Each number is 500 + 25 x the weight over its row's rms, rounded and kept within 0 to 999. Layers, rows and columns count from 0. Numbers have three digits each. The size before them is the row's rms in percent of the matrix's.

# layer 2 attention output (transposed), 448x448, rms 0.158, rows 36-63,100-127,164-191,228-255,292-319,356-383,420-447, columns 392-447
104:461516480469463497479465493487527508537491492495500485506514484527501461517485475473457501482543485511512503516422546508482501535474536508505499526479529564534493478510
116:552495507521485516466517519485541499486503503482501452509511495521484455503521512533518509499526530478479528471478462473484507528451505491531520512504518543502517460497
105:495505475511524510479480510454508491499495504548511537491529469480508505491488489453545510481511492502515495507505531484514455482520502525481483540474519457509465491485
107:508463514476476494479481481527553489525489482494510542426504493536502475484513476501507476511497507453494525532483520528462522500489498515540531480502493517516527561496
103:490521482521507509485496510531509491480455500493514432517527500476471492475477523519475471485480528503499494514521499504519491470507514531502506500506503507474524513508
099:486518463500516517510475487466509503541506527521497504490506454490541458493497503519474465483475489499487487489479511477480499492530511494472491525469511496459515524516
106:542539528526522517453482468513494518466469514499482530571542456515480493460515529489508519501463469465517496502512478535498475540498511489511497475499523467499496472523
111:513459497498487521516482491453489481483525499513482498546471483486494530529510445431470538511536516509525489479473532492507530488514505489514467495526510491499496483483
109:501497501529482518481509555529497525536512501482496478513440465481508457492494510532477483516471469515504511529507482478465488489473550498503463529461525496504512496531
112:508513489468482480510530488498510561473504458473517530496517483454451520510515516515514541508524547523513499533449521507522529477508507522479474498467487461454507529436
116:502497460548478469501517515513503496476482494519442498508495492528504521508517482499518495508520483452507496465492482536491508492513501487481500503515491480550478501516
118:507456483486520521475498513530483550471511508510501481485525488475474552493519500492528482500468531557520494477499509506511526518494463503443490462487534510428506503525
112:488514514504478487503501493537477476472471458467525513501501476545501499474486522500474503463542528524446505531499481475546500507469489492502535515504493502453508500523
106:472500475508563499472474486510547496475495486482494447484517465525494483499480456524529516446507458517526479517426507491546478434497490515476509516495506499553463494503
114:494527508532486497524510488459497489508473538508489496493500505518525502511515550521511574530492489479499493535460515495462498542497503511474532490490501458498454525513
115:548517489478506477468523500515514486502485458527497535514526510513486501530472501503472488478513529507475498517531469486496489463476524489506531502517533501442504518500
098:537489490455494505479543497470482483478554546518512480486486530476511504527490513524488492547536488483514448501532511487457497483529491525498521547481507470505547489521
107:504487474535472492548559467488504502484493512491488498539531524512495455519478525525478548472498526485548485524539485479533474498490492485514524471525465474468428495499
119:478496501480491501496505505533514469486501506472485500477507517517516534514478528495515507495501511491493542469468489505524552457531493514502417493495502475483497505494
115:502519483469517480506481514466526544507468530451512540495489503494492499484502459502518545490508546486491514477515511530463484480512498494473508465493458510489449487469
117:470489540508451472558492485538529554494489478511511483521512510492539519499490531506508480522499523503523490529554522476499477518463486530516524483503531483469523571488
109:470495530478477488521523510502516505501493464510485584483533519512470517525555512532533550489483492460508541530517526530436473460533498508556520515502499493504511498480
099:535476522497456510495506517456501474485497486522542500477458481548494438516456503494518513508454436490494469488472479502499454488478523506469490482452472506498528515521
108:476537451513511525509505500502531490516495518508533480496517475483483537528479519503469537500488525501494483508506519478492482506456501535469433515510469515503512503493
117:491506498464529468495511506504491487493516499445478494462556531483468517501514477492471489489473500489514502527474496496497498497490502477530474533500501503508487479508
116:471522513537476518530489485484529473510536481514501552514508496527500505470473477492489498489551522514510499468500480479548487466479464522479538507490502480476551523547
108:518483498511520503525460514426491530490506437500513534536487510496504489453558512523520508496505509485532489483495441539509507490515473489499489496497504534494498506491
114:488493524457480497505516522498532531509518521517524549520492455464522544510498500527495540527510476487495534530499509510523493493503506523505492476525532517525486492476
095:512508494514519501519531507484514514529473465530485545491516518482518534512518527545506489437523509522508511538533456496457506562505473472506491514480519497540522450500
099:467490544537496535506468498501504518487493505517505528498496509515491529473509469495510515459494504484493500519456525540529503481517494492575453471483488535498537467496
100:466491473520493534520491516456557449516469490477459543474494504545541488514479455508513531514473515519501492453542477501483506458521531492504533488506482506501496452488
098:544502493544495500520472507473504508481518479495525572508514485488509490460489526513473538472502525523509538462532462517554488537499498525500526501494433451485471465505
098:475494488509486485510520490478496513458516443509506502538540485534502490519516480445491505511503496510523490462522494515510489506480554479504462498486504523498509528498
094:556545516489505515500491510500517518485536498497545490512540534529477505498520520499520469462471484463480525480508514523491520486502491492526483497512456510485517509476
100:504469541511486495508551517502498525490504418515524503481483508488450464524498482498519505510529543477478526476563527481532522516543471530490491468510550485499533516488
093:504548508504486507460468483490484558517516505492482474491533469498480461484527502503481527457525551490544488518529511482529478462511504479502473504503523507453479511488
099:541505460518520489521484502505499502466472531510511486505512482527552510464523473538551472504508462470506469470478531493443478482521524529481509479491505492508475472486
095:448456476540568476497490514481473492466514500516473521506485508546475505496560476502471502504528474514486495535551481503507506456465515519482481497519512506484444501487
097:542518488443529505517509491501496484535536516514514430495514510502510490560521470519457527486478496519473473482507504529514516507517522519491466519512493475499470473546
088:532541514465482500488522543503535472529496487505496494476486499456494510465507485482517503511492488502504514536519498476496487485506537503576513527485499526468502447491
092:538494465455510500484498501477533517508532527511532483478496490487477505508523492497496509475461525499515468510482470488496526482476500501495467521469459501459505485474
097:538470522486504525534448480516523509486478508534467517524450518483496499524456465519490479516534485504501488492509519495489541487512493474493511510492495504496537495532
097:482491493507521501547524487522506499471509482514483512494504523528478486476516530518490542518497507476521557488529528512481495495486510494507479509494496522523485487486
088:518504520505460488517486513442466488494556490472503495507487508512489474505496576549521516478464526513516516472521569475521522473491504500508476493522474477483480493487
099:524473539465548502464481477484481473472508530487478488500502467472527459523493483510498483530514515524509492516467459488506525501476552512503538496497519447489509539494
086:469501530472508536471455480514466539487531510461470521514512495491479486466480526494506493505538488516516479512537468522498499548510477518497517516525488458478486498552
095:502445507495512481512541482485496491519591521490502484510511529474532459498459482473511549527499517520516461527462525500518529497455547456492502518533529503545484466555
090:480504516484503501480488523490513515526502506510507468524527498484486498534483548473472518477448535494514512483505456502526505501479544490520472468516487504506519517482
101:559507537494513512515502442449449503491481507470507487498501473484453501520491464486497522495530461481441518517486525472528514483509497526492487493519501507487479542526
105:483482500492468498468498508502499504548529520498475483486508524511443516518481484462514506513500497513511550537473503461500526507488518489496513522524495494494470497511
098:475482491506497503478509487476492532498531482449502462499516518497490459500517450477511508529469495527453490480470525504501506485454484505528484475531483501461518516522
091:514492512497530495469527502476502501490523475486504471487533476501496450468505459490550516485498502486467501462486525503464501505528490560549501498459477503533483477476
092:478507523492432477455534464524552519522484499471503562517498465533519462491472495491510475505522518509455474514522532535528524484501517510471450510491544474502482503460
096:559515523502488462503520513540477502456511465506497525456504452485485554530495528497471516516498512511534506537539518487496459507515496489515508470520520512492522532488
092:545471482517463498513508471539449519483515495476456446488470490548516518528517479538457529484532495481488523497472514496482500526536527493491469516521507503506508521555
107:500498459527483522482461520494528509467467486502512483464460473504517461470488518523516517502533515512485517490522510508498483470482545503487556475485491514475481481468
100:550538542475499511438490513495455504490502506467474454480539512489483472495499497565512516487522456491535504481506475510476484514496511525550481506481484463517510524512
102:505517515485547529535516462498485523480499512505475486513510555528470505511460535495526538506484526512498519529515473464478456493510495573512511511515469511534457526461
099:500501545484480476485488499468541529524492467471481557517506540471517528542496528487513491477480500479471546439502448522496495501511511501489483486476524487504567522485
104:495471510468495517505496459556486493524546514501508528526492519490470478483491530505548489491537516498535506500495521492482573511510535562524517484504495533467490503527
107:476498501538526506516426496524511523527484506485526447460517498518474483513509506521521492421485515534535536498490532509478535528518490468500476527531495487552502470504
106:505553489504469520498502473499460458506493469514499492497502543514518479451495500506467516487460520529482486507540474458476467533444502504490478513510564466493458462526
097:467500502491502520503485516545510497479488497487491531470492504446493447488524547515481487518521477452503475457488528501546509489494505509501500484491491514521496553496
099:508481450564502492499504541489502504479518471482500478459434504462511513507489487507491464480485483470439477510497520509464487498479565506530475516488476484542524464488
105:510467517513484497451502494470537462488455519502522491512501488470534501508469546448504488451502496474496530483513506533514527534504525511526471490517508474481487506486
108:499524463524521489517543480530492511470571501473501508505541513516490450434542520544518531510484522514515488512493491508498522477522476510517499540505518511496529481453
104:484507522509536526487502506462523572470492519517437511510458470517495500475548493484515463513527504501475488494550521547467535486533506517470462493492506534499475522533
105:532461501520501507473485522482485455486532490490499516507492492494522477530492537534513539479504514529461499511505483557488532487531478473465554487492492511509483500530
099:526520513507521520510511521528496493505509497473514500490497467500455513494501536465505483510530493507537511495497452445488501481499481552513508487557496484509449483472
103:513470503486567507542467509542534457509521534507492504529512508518491498471518504504498528470507474527506472506512519506491496500504498486512520498455444496473488500489
099:504500520447561441523481487520517525502521493484508540496543495495496495483487496526453528472479568525497509469502492541460497469509510507478461477503437530495518508441
102:536493465511485510476503489519513492511478500541514498520497471509514505515500453489462517522502466443461538519510488511522496474464501498532526548507506511452518502545
103:446488509486501504514499501499510464507503447505507496499490477506488510475483563516512542506521507492490511466526534517499540529546506482537492519535521526551471489489
103:481484502531495473500521494504509479509467466529497473533459507518497480491461480517496506501480523453498475511495562496506502495526500516502524510502479484554464541510
108:517515493481504427498547524532516496479465516466506473521483497491490529508481505514543519505486470504488516498541532519536523496526531487509500526527515470498478545451
097:499447522571544483495444460479515448539535518497504500552468502503463496471529504495502487493487490504499502536499519534500542533515512489513542514480487498552461499505
099:460529493496546490495481482524502483510461479530529480517546512530535465487481471490497483522490547538497441497493503492475491470446531483529511510478492521478500476508
097:496463495490480527452517497492516485486506513552502498539501511485536517548536517469473485505494502502526510504523436484479497548493516489489487472524457461474497489457
100:515496507453464488485481468488476498495479551551487515528480487530468493531515492453501501482499514502477476487497502538516549486488472514460517465483516502494496488515
102:496502500532503531525483528542457519473429464530507473492525522476522542485517502508473498512533448515461515521516463509524515496533488466469521514527522453482484477524
102:543483477496499512480495496469507482501485521499503471512550515534498528518447480520503524538502519500476504499506541492542499468521494526467550511476562493516505509500
106:492481517531463532502502461486498487543520470523515493466492545504556495500485521503511511471470478483485499506492457525509501500522541501463504500557517502499485488522
104:547513510461483510499479509532476479494472546485535523521533517485514508493488490520507506487537519504501521509474525495540507550480516528494478539496472494461483551509
105:509451505498498469505475485473541562513510510502502496549488544473492507559536525487558460497464491478460506507518466527524475504516502428527490534485521534488497520559
100:462526505553492532543481519517535496479448511497526539471466510457487542508499448469528511500553487534493487474456507526505491464511510538472498509490496551484488525491
098:483482515486513468458522477551467479529470460474493487531518474495472505461526477537504468496503478508508521519497481489501529518483518505460500453508508450491481491506
096:483494483510464468489456483513528500491562482569485471461504523491508525500518473437477452490561468521583457505537508495511465500544481495506482496480526503464492525508
100:493500457529536522452560503479538540470491482534491492525481466491536573499511485513474479542476522497451499506470459543513539486486486506482480502485480557534509520555
107:484497486537523539515466485507503529515508508478533498465476480486532500452511514506562508507509501476506514516469510452501513498485486510525504530475490536540450530509
103:481527517486505461505505523500462470505530516497515478511552453501517492534526496509502485498503479534514527477497518533567485520504483485532478518512487494526470497491
102:439479542514504504556491495496440517527583489515563497497499516529517489491455503506513517537536488540472548446445499493516548462535478542526520478514493479512485501493
096:441467496555545540502484536463499470512507464534502510490482508508541480510509486471489517484486491497500492485475483501489515504487484533453472467491483494469533449509
101:525506481515497519503523488505486488519501462522449542488470556505507461454508514524519491504478484493474504531484479497507454527504471516504506509506459518448473485497
101:474458508493493495486552496470472502523466510477485488525485503492494561536464502514479496483479510487522475505489497541507450510510498518490504528474516465525500496527
097:493454501479497504497501475484519451495510517499471516496530501475509484484481491481512499524451465460473525506498461473520466482495528536516492543517493495499515466521
099:493526463500477514499496502509437516489458500496581458506525536490513498491517478517505494458473501504506513526501515501501525505473498493489463473525528533545501522518
105:491491516484516503495504562486500474479522436456495515467489520459539494524543506534497528474484521479523514476474534528443493519509489536493486513472470486489492480542
099:547470459551497495451558469490470517559512498534498516508477518466488453486464511457494529479517530493515531478520533504487508519487511525508498501538474465502481486529
105:482463486484524494478500452490521522476499540481516550501498514493522460481500475459474498518489464517516518476519503500523503495519483511507533510460499501492477510482
096:503504509490513521502470533497512486553523552442542439539501482549483499505520519486508501560494521506493480453522489498504469509516493478484477473484526467521494497510
103:530534517504455479455492518559495505528449505491491481528539449492479495535506483453495483457453503501509463489483491518505481474529483498512546484510531529479528508505
101:467552543494482464525475477496500521530509517470525464511532455511519501606501513494460485504534494507495502560502510511492495515518493477512512480512466481480527487475
096:484505471469494469503443495500483465551533502513482511488488505495503498455515559500551486504528499513464512543501490481510474487510499470499496550502504510575486498485
102:508534462506480558466538517490493522518460548511469462462519501493522468499516496502513494514542486493493542513523485496531519500461517527540492469452489491482495489500
099:485445533494515485437499526493498492522460486491535471498500453499511478495475491530455513508476498464478478507467500485459495495530467445536546460496456493515516461509
101:531485474516529530472534476520480505483529505501537488508498464513443518457521442465492549504472500524466514546482517519500544502477513512478441515485487548524506502493
107:515498472487510499476471493533484505488457489502505501489507534496485488522511531516488525523469472520491529497538486482478500500527528459479497517538500466504483512510
108:498516486508542471506512489513494510493493479471516494499493494482450488474518506521483453516565519515505482495479502477527506461468502514503483535529471490461537470535
094:515506478465477527501526477507498478490498537489478532525447499469490524490517501507487520447472506514499486513507476526493512499497517475505518444519453515521510502500
097:505493520480524537539492507496456491478506484531438498564482518484503527527459497525458430459497519521487492526505501521515471551478502467506491536454527530528484488508
103:446465565506503487487466522514494448507544496553504539467482489512537444495534486487490474527508518528509480525493507536522539493529501520517516482517480500496505480495
103:514487522488485458518504508497493460504541497472465464498482524527528526529479493517490460551525531505515525492465573486505529509479463493527475513518484498486504499467
101:546539490477515477509532488506469505461548495470528480529503479504490497488449519480506508537477506475477518521523504449511515495461512494504499444535503476482493472497
095:488495482479474492524469499465475484503505536490512511521472504473517510494478539484487456512497468494510513500539521497503495525520497528492465528539488486494516517525
095:518524513493510523498493525544532520485496556480497486522508461519502480466518518558496508483504517490504533512484533488530480508482493503512544518549476507517498542479
099:462514536530493487495483502493469493529491533508482496502547479496504532473511485488471501514489494527531496488517546481528494504492506462472460503500517487492510493464
097:523473477478485518497504478517500510502530501492473546513490503496538491495501490520487538544492490504509433529529484510466484482533504466514513510443473505477519533476
100:525469492498489509516438499515501482499469480523463485497516522465442505525517497489493525549547504516511506511483479528474509502513511527501548474509489517507530543527
087:485515504496500495502512493493495475495462528472506479513518537520513498499501516502496442535488532534535496513506482493457459481508544495450462507487483506532505495518
101:513536508462533458484553463536537481510484533469494534479560526522506542458490493525516445530518458524497495520500479504466491522485501498509525512496532507519469520510
100:491509562475527458527508500493491527485501521498520504499570524472521585502498510466474525462565565486530501454489523491524504474527490460523530508517490457502548499513
094:512506497532513566497430500512506500499444522520470507494515452517526514500476471520488482499484496520451509502511524514481473543489507465553491499535495526500545513525
099:515482539487496479501432498512499511499499509506549517508484474496483501514518480501523533518491475546536518495499486450522469506485483538487527503504525500465513517474
098:494493491515530530499496493501534521533489526515496502511480518551537540484449525483460517505510505442509483508500507487508485497477488517531456536512499441531453487446
100:506488513520479517518526508476500505486467515516480517499506532505513460508496530503522475539482509511531485509513501497473482516541555473496499513485518511514475537498
091:505518510465465497511477493491464511494507480436508543493514507517526558508516507509522474537479486490502506525551489484434449487513466529493479520501501516535500494503
095:502540497488498505505487483515524511518521452505471472531511479465493483488501463522503492488552511487497449495520467472525549456490498465493494508477495521486525548549
091:431489504487512549493493487531480510481480480457511516471516463505505524475506467520532464476482466493537481504473495495510510505542486533510493523486496538497508481532
098:456514491539476479542494503475496533510504472465549522510534501536514517475509484540440499503479546480507530495486498527493477527457487510506511493529490514484486468491
102:484458488516516526489485524513534509533497541518495506488501529463497519478539450483518469479512473492516491485466489537479500483466487527487485498519561526520517488522
099:507511507559505492477529453437526487487512463525543492504510508493478456490542473513472498488484534481526461506487469505501499498477478517459554428496458508489525482482
094:505496519565509520543520499500488479458541462523499499485492516483512476487504487516496494536511447479496484489463516451540488507520499484507443518515526484499512520511
095:511501453499517478471525486493492465490540475469487562511513515491477500474524493547507508517446464514513486510456519488509499504514552458517506524475502481557472475511
100:506549473505480523513526523497477475494488504495501471508490484476528482485467466511519440532543477521517439496480492503554476472512481483505491492498531507482513491515
099:514522483520579512512507536526489511532470505509518489529543502517491531445496488508502466455509526517505520495514458512530523516502506491523531515490528519492482496500
089:527461526437482496506513479502502495452476500487486553535443554509524456535494509538563487473487483500547499507501468506494480518491512481524525483501539488512542499501
098:520538480512498483491532519529479533478510467554535480488477511483523479488512499525485475500532505477498509434501483492486542503497537489537511503505543501503531492512
105:505510506439537501477489514526493506500462533493526495479467491539478522487540519482514512562498479526486490477495555490483511548497496524498479493502488442553453496435
091:465535509497507509506512507500502507485496508499493512499478509487504511569471464474488512479456455498432519493533525444481521489454489517488536503464541473462500472500
096:522494473516506531477500462513513489506497510533509470471527513552503525471477510523485508442483508514484512468530490521468499548517475492491490508469477494514504491473
087:471483517499536536517446478499519476546486509500511535500462491544529512462476490502492499506519523535542478504505536509493518513527450499478507493551538464486496481471
087:494493498514499501507495524511583442513469467448512543475479490510527510492480450484510481536488463496506492528505479517523500498498482505493520482505483524528494503544
095:510510543506514489465510484491468485484511500487472490502478518523464513525525537555490527474493528473525481540455512501420564546497462489491474522479534481514487501496
091:498496477489533463526507503477489546473489463480532472508468498490460499488501510490478503494520502490498511452497525448492466453509517452469528490488491533528517472524
097:510491542496484493492512500457498486515470528535510520491476494490546501496516510466476500512510492472474518495500491486513495500508468498534484452530504449468507499509
089:487474502483463479510514478534528517471472438511500502498454496514510483509537520489474457522516467492502524498477516496489545533539534515497513508507495515506571483487
088:494506448513492530510487517527510471503504530509485473473469445553477532499498480469496491497519473525481495494511492496504498477529494500543489521524503544535547452523
093:500468551478491516524522538534493523509508487492521507472500534482521477522500506497535504505545493524520470491508531526522539474513526548531542474491494525516496510496
101:457519500478519537506475513514505454494532445499484512470488486473543521548534519508494530533489476551502482554540479514499503515513471470493518518500457525485507501495
090:494514500478490468526523500474537498507488490517506510505501514475526512515498502478487511519518465489509491512505482471538505461517494475502533503505474491518521497531
091:484526491453479482517496475524496514492499483457522465550491548505530476509481542476505496538525504504522528523496511509506480495489468446503517474473489504476523504464
098:504475550477524491517477509516508482490481452462501516486493527509515524516496460455475459471522464517534465519481512482521461501495496522479521500512472530513500555461
094:511508520506519496479477511530517495489507492495486502493477506481485499472499497520527490520550462491464525490519515487539507538466522505507474485489534465524571498523
096:484522499502508515478519482481500505537512541463524493481490492478477495515538506480508541441523500490456502520458510528498507527465490529537528493480519487452498501465
091:514483496512459464471527513499492495459447500499519488464471457507517493547486509516502428486507499461490500541498502510516489512458504470484514485510502503511521532528
088:488477496512531456518521491505485551510527555550525482488501523470489575514516470483495502476494519493531480580446484557500513503522511489471539508518515474492512531509
107:488443470503518502525540499499504476488464518502479471511435507547469493508538488520532491509514468518456502504492504497487480477498490509510459515497477505542518479497
089:480519451489509495493490512485511485481492442461538496510450535513555499502510492475539515540521484499478487519509485442522502434517521491455477495473526575513497492418
087:527476551506503517499469557528505530500446491492496506471525474501489459533531494456495498444476524524487496510519518484448535479502486487532497509488514511450489488491
091:461517471476525512487524545525482496494465464475498528486482445531479483500475528557491518493498477553485524490493506460481491524498486515508531532524464503481510491489
095:522505501485432575493453514468553507529543548521469463460470502445502461520510531449516493518518468482501501504486499529533504546508505520439499494533473512518527497465
090:476462493516515503499458482541510553468491523512489463503530470490487502480473527467444497469468518485472462484461490537525489546492520503465496509499521470491485508509
092:513480502487480510492494464493493507495534479509493505512522497464497529534443504517498515503540504479519527518454504461477488531523558488469509534536476487545568496493
090:489497521550515475494483536491483503504548512518501497439498508528530542482480497519503453537479513512489509468516506491487496508486511463481507539529476561505510552446
087:480470506511520521553433528457491531520513503506504483442500489519491486505551488496526496488461479499514498479538524480476485475501465511490499479518445496462487534539
093:499498439525483504473536533488490551522506502466506489509528502498516501480517495481523480495513497478507494473496506528510503552475507487548517473538452475507494493521
095:464495465488608459516503502486525553535533496490481464531554488485474472500502463488538456525510499496571504527526494478486508474482499462480519501464479521537490514421
091:514545527481493503509507517547522505462534488442526484512488541524442499500483501483518480544467535487497482517444522475478529452506466509515494520490505542493534514539
097:468490504473485491508511510519522506515482502500468469522502500508515496526527519512514513540460534431505547546535475492493468506548484488503519536498490514515481515489
093:529520505545503487516532507473464512507485494509463499484500473523467510535519507498479507489469514492489484462571499510451490551466515446485514516472546507469474503496
098:495478494495472503513498489534511456505497510502557508485507519502499502457498533452477475490478479513434492484499497495555513483466516507540469525475505487494482488469
097:578512481496508496507487519525436503514479538490476481445463517500535493554475522486518496499496474491511499496452463497513503472505487513508515527465511444498446542486
101:497500503484489486520532534528483485486563465507479479517513534509474532511497521497457514492486504479506512484479490476521512547511499484460517474490484521476525428542
100:497495502515512482503517473494496537509509548472438489465488466524536540512500462487525547472459539468501473494479495495522477513519499476505504501518489440511475517522
090:548503407526481453483464517493552504468471495492468524485459518486521508526503512511534515463459524490509506509514500519493468518480530499493537529522461495445507476507
096:479515483442453519540520513511481455499505472509489441522464476504498520481469575466511456545445508488476526501457507476484474499505517495450497510473499534479507487514
100:514531527518504511476487486476504534500513507445524478487484465523450482465486446513486490526497509495513538493486481518493490457514512530467487516502538507555502518568
100:529509535500466507464465497474541488484488478503497501528477503464476493482555557501491529488493491489529484457474508511435528514469526456447513474517529489566506468534
108:513528497530476485519498536499480459525503517510486513447519543497487529492491543547466452505514515496520495516508511481497474516498496487545513515486499488557545495476
100:501484503501510476504467511456516520498538513478515522523486470522499486493509519560520568523525520470477488475488470518471491479527502495512485510459481539493517500450
098:491494512488479501536499447469493512528522519475526504475520490504505487502501485539517473505461491496494487467490505516487477447500513494515515440525516510519465495499
096:482512509509462508515529546488497491493499489511489476523469504528487520498481515522505489522487504456499509473537480522542514554516520512510482501517508515484518491463
099:541502483507503495494501526541468470512501489485542473532476527521520539517494484476516490482474524508502485486558466481512463495496506530514489504554542452530487476502
101:479529517519437486526475471513497501481467504512482563503519541469473457468491532515483500482576505507487554516491541500532521497485511522524508516488440480509485503473
094:520491479480499493501473495510503472480502503537486508502504561443472504510474497425522486495509483512515492534446508498563541505500521497492476522472472480486488508544
102:541511532483522504467543521493468498511529496513518537509482481486526534455535515486489473489512523534470497469540528468505493480493480516535501510495483482471464479468
109:475503474509486549509493508484494489482533515493492465492468535519490516551458499501478504510488533479519501497497497525500482513498484517531487507506461539494472502526
096:526508479476498510560520497494477517455509519537488490547555523483528542550507474453550536518515499514532494504496497521470493510517481515488507505496530496539478489497
104:481535479493468506500525548544501540488476505504447521509514520510492537546523528474507480504533523491519513481550481507472492471488482498481484522474497495496494499501
096:520497535469539477512474475482513518509497491473508509461501513482531478507503517513468512490522501503489496504489532474516494493505495478516498500460493528525553518505
100:492515469527492495503458482529495492466524497493447479466480508498532508456505466499505518507545507474563474524515516534491462506515460491506495507496499489490517543505
100:462477509505487505468475505489520497535532512497493496487520490472502455515515507467453548513470501473525502486510507524462509497483541502474527468489490488482448508497
099:492478503529503483491515484515505547504445487534454483514498490514515496506468510432542513495492492517463498515487472500528499517486469481509493519469511512528511480519
096:465489461483511526492499485511476478493525514494536448503518523480555455548495491521465510532475482535480482512497526478540509466487503500536496517471514565435502511532
104:515536515515482506483514464518505485522474518512524467489488522496480512505505538437475519495488488452511472491508533570542515498498488515501498496558458514548505520507
102:500510481527539498478477509460489486506486492508518536507489466500532492493512488487480512500458487501529461500474439506511465472504509475485545477511578445506469529487
# layer 2 attention value, 64x448, rms 0.117, rows 37-63, columns 392-447
102:499533464492483477514466513502498493494482462511500507510479524501495497513480472496523498493510483503513560550462494529520495469545520486492522489521455521493470487501
098:506513479524523507490523497478488523495460503473504503516475524506478500490504530517485470496526483498500518478545478469461542526491473504486463454499479501531492510522
097:473478532500474502493492488534508495490511469474495463491478540473492486490515483468491525499485488472499461497506543517498486496552495512497486489522540462515513522515
100:524525502482513471504498493445509485470467497512475543478542480498508519529486521486469466462529484516518536514464510486487481509508491502485455528510572518552461477488
094:481500476497488509506498524514501486483502473499510536488457539540511526464467508508529529525486463501512479510565512483513541457483492511447496462498521471523524489527
095:507554517477474483507541495486518492494459471552527484482471490458486550515511498485484501499478515500512527536461515452501521502520500500483472542501494484461453467508
096:488491511489479471437525505469492527458502555539524538491494499480511550491506519524528582511499507474518504492543543550514497510490489482463518492502477488535474496501
100:491511485509447515524495463516510493515492521510517441497473498562506495491525462504460520529499499550520495504508515488515508528451495493506531455485492481526492484502
103:524528541517517455432529526556460458518502488527499469473492509506484464515490486417512489537516495540502538492506468449517524533515507521479552524463501516488484513499
103:473549490515468525499497515495478573511473461507527476500491495517552482490504524477511479512491497502507450500502525525477516523537480510508451465506476519448477512531
101:496513490512479500510530521539499497498506539483495544510534507453491478531481499510505465527494472550486500495435443529493465499493456515486548501494498488500496477501
098:495508484521513459503525466489462539508533553510492487478500515500512523531475527469536527541486499489507504504488518473515530494529518498538496495511518459510541492492
097:497486546459539486501545525485512507506524489484482511480517484488524480506522538451498518480470477487497500458512493500460517507552498478456516466489527494505494517547
101:481488482459500478478470503496467481509512466472518496505466502492498481488491508533517512526478485473485485474490517528540539510481532517491536495495518503505493459471
099:497488520482492514513466507486492551477501502503514486498539513488533504482511486517534474466508482527521472460498505515485506492506460489508505482500477520511515498501
103:490514516484476528491536470515492526509509523503438491529482490499523476511477511526522494499496447485480511457504567519510513519502499501489483485509509475429477508517
101:520510491520504501493499522511547466451487512516472504497516483497470477506514486456515471466482505463512524514497537506500485522434522541516474480503459514522531455517
106:534478527490516510514469493535494567511461505524490467488552468493512547514491459527480510472481442527509497516517547530483461497506503514478472500487522522454524531483
101:477460515498509493493537473510493467518502507492494539485446489516478497505512506470524470529454528521493494552484504483501469514533503515500551533510473460453554499520
104:495507497511521513503489486479511421486522490535500517508499515530549483502478480483506546477531499539468508462458485497463488497503495522501458538474489542537513517492
095:473521520510511485503479504465475534502483526516472481509487461519535505447457544504504497467509459506473514484530523516532482512493463504532450493502505484499506483503
095:490504494485483498485486495468500492534500514499521526477512486506528484473498477469507513505513519451485496514546506454508539470533521518500533462535530506474494488512
097:531499483490513528496485545493473535493457522510499533521487524495504500518468531464475510503476445543493498491469492502480500487484496489482494474498481492513451470497
100:520493494512516489497501496472526445510547494539488443502510521536504514485531538547489406487504505488509550543516509489475515498494459492467484499511497510455504524526
101:498472512520482466459522483469543478494531490502488512472487469513487480529475537509543555490505484458485502508490457494477515464525498479522462551486505482538520499484
103:508511485519509502502509477511488517491468540475492480461477484473500529481470542546518494485478530470474503502474492473494495534525528486507447478509528525501500564505
100:451518540536503510458506512488513511539494494492496497475474492476475507501474484480531475507509497492494526497517455479494505513481510484476466531500472494437503526533
# layer 2 MLP up, 2240x448, rms 0.115, rows 0-10, columns 392-447
090:482528483452487476546529471496468469532497478463520495479506549567471532480519488519481503476520531500500504510456481494499534479502448475509492546536533506495523517501
077:531454472470535523470530485455531521502521517485492524500487519495461518491463510493542464465501493540495479537499526508506483528476506509429542501499472515493500505492
090:515483517498522482509493520485529497452530465507490473514466547481507511500496519545483522483507452459472509559487473487495533487504498467531489495482528504495496507511
078:488503519514530506519468493530472489465489516462470490508516511510512533525466457496502477502506486473497490511536536478501511504501479477511486519470478481486499526532
103:447531511482534493455494521529490462477488514453497507522476490507504501473466510423490512591504478498471492529513472473500518473444499482439511478521496533502518486512
104:476513508518477491517461496512498509505541471523559488499504514479470471541504494487449519537518480497523522491513508479521549554454500478531519487485514489514489514519
074:517476529482542485500491486515526501474504487467545491551520495502477484517483507514461509505508547549504450505491517517458499481494478519512469529485527485459495535476
110:554511498532495494493473507499499499517507520451518486493480515473494473495530510493467476521512541465528469444506448512477524487499511482456516484489521429553513511487
104:455513502470467497447475496471519481491495482491462522500461450486490514489525493486518526500457475499543495502528497511504518473468505495487511563525507495497489535481
112:477498502498510484462493504482527530534499482499516514505468485467512494528469482526497494543542530428508454521477501530499495499522508451513490476486501510483438490498
094:495486479474502512512476534489496517567521494514548537491486482494478459494475498502511479486542511524491545502503542545511538505493507463506489510517553482517488476551
# layer 2 MLP down (transposed), 2240x448, rms 0.0997, rows 0-9, columns 392-447
087:541487481483489502511491500521536509514477492503503508491524491534504521486502464491476483499514479477472486516477511508499487448486480530514503484499496458481523502469
081:482506492517559470495537468506505524501517531481503528537523506472527468524462532519522514517493487531534510465475517485506413516526533532482526498531494510502490544501
103:508480461521546510538522514500471533485478535488498519492504530497511540472472504464516478480500482478510482477455502461457470561472497478493514501497542532498517506552
080:550507535567536494499523479497506502432516468503483515506468506452505506508516509499490510535495532444510551470494518515552525481447526505463499493562522499500464513522
116:470531486502509510520480474498451504500519508508490550514501478502495442473508479507521528505488464493491489484468478510498499534494521463507427501470541484526495499497
105:489474483512507517533532499538504538481556480491495499507490481514484498492508500488552520524514499535524503515491545484473539526522528500535475491499547482511494504454
087:520471514495497510505518487510469514472513527504501471484567489463498483484481527469491529501470493479553543534506509492472489505487501507494559487482554502519518515496
103:484485445467558531485480478505475548511477491506538460505464514505495529511480509491512466499489448489494486522445497497532491508475488557523490472435508527491519540452
106:514556500509495494495525524517529521537453492512505517495485515474514474522490493486504499493498497543533502486516512460494497486500510489534513504548497471531554518430
110:513554536528515517495494509461514530461499527500493482497526525474537542487481494479526512473458501482485481458495514496493516489442535509554459521501509484501470498503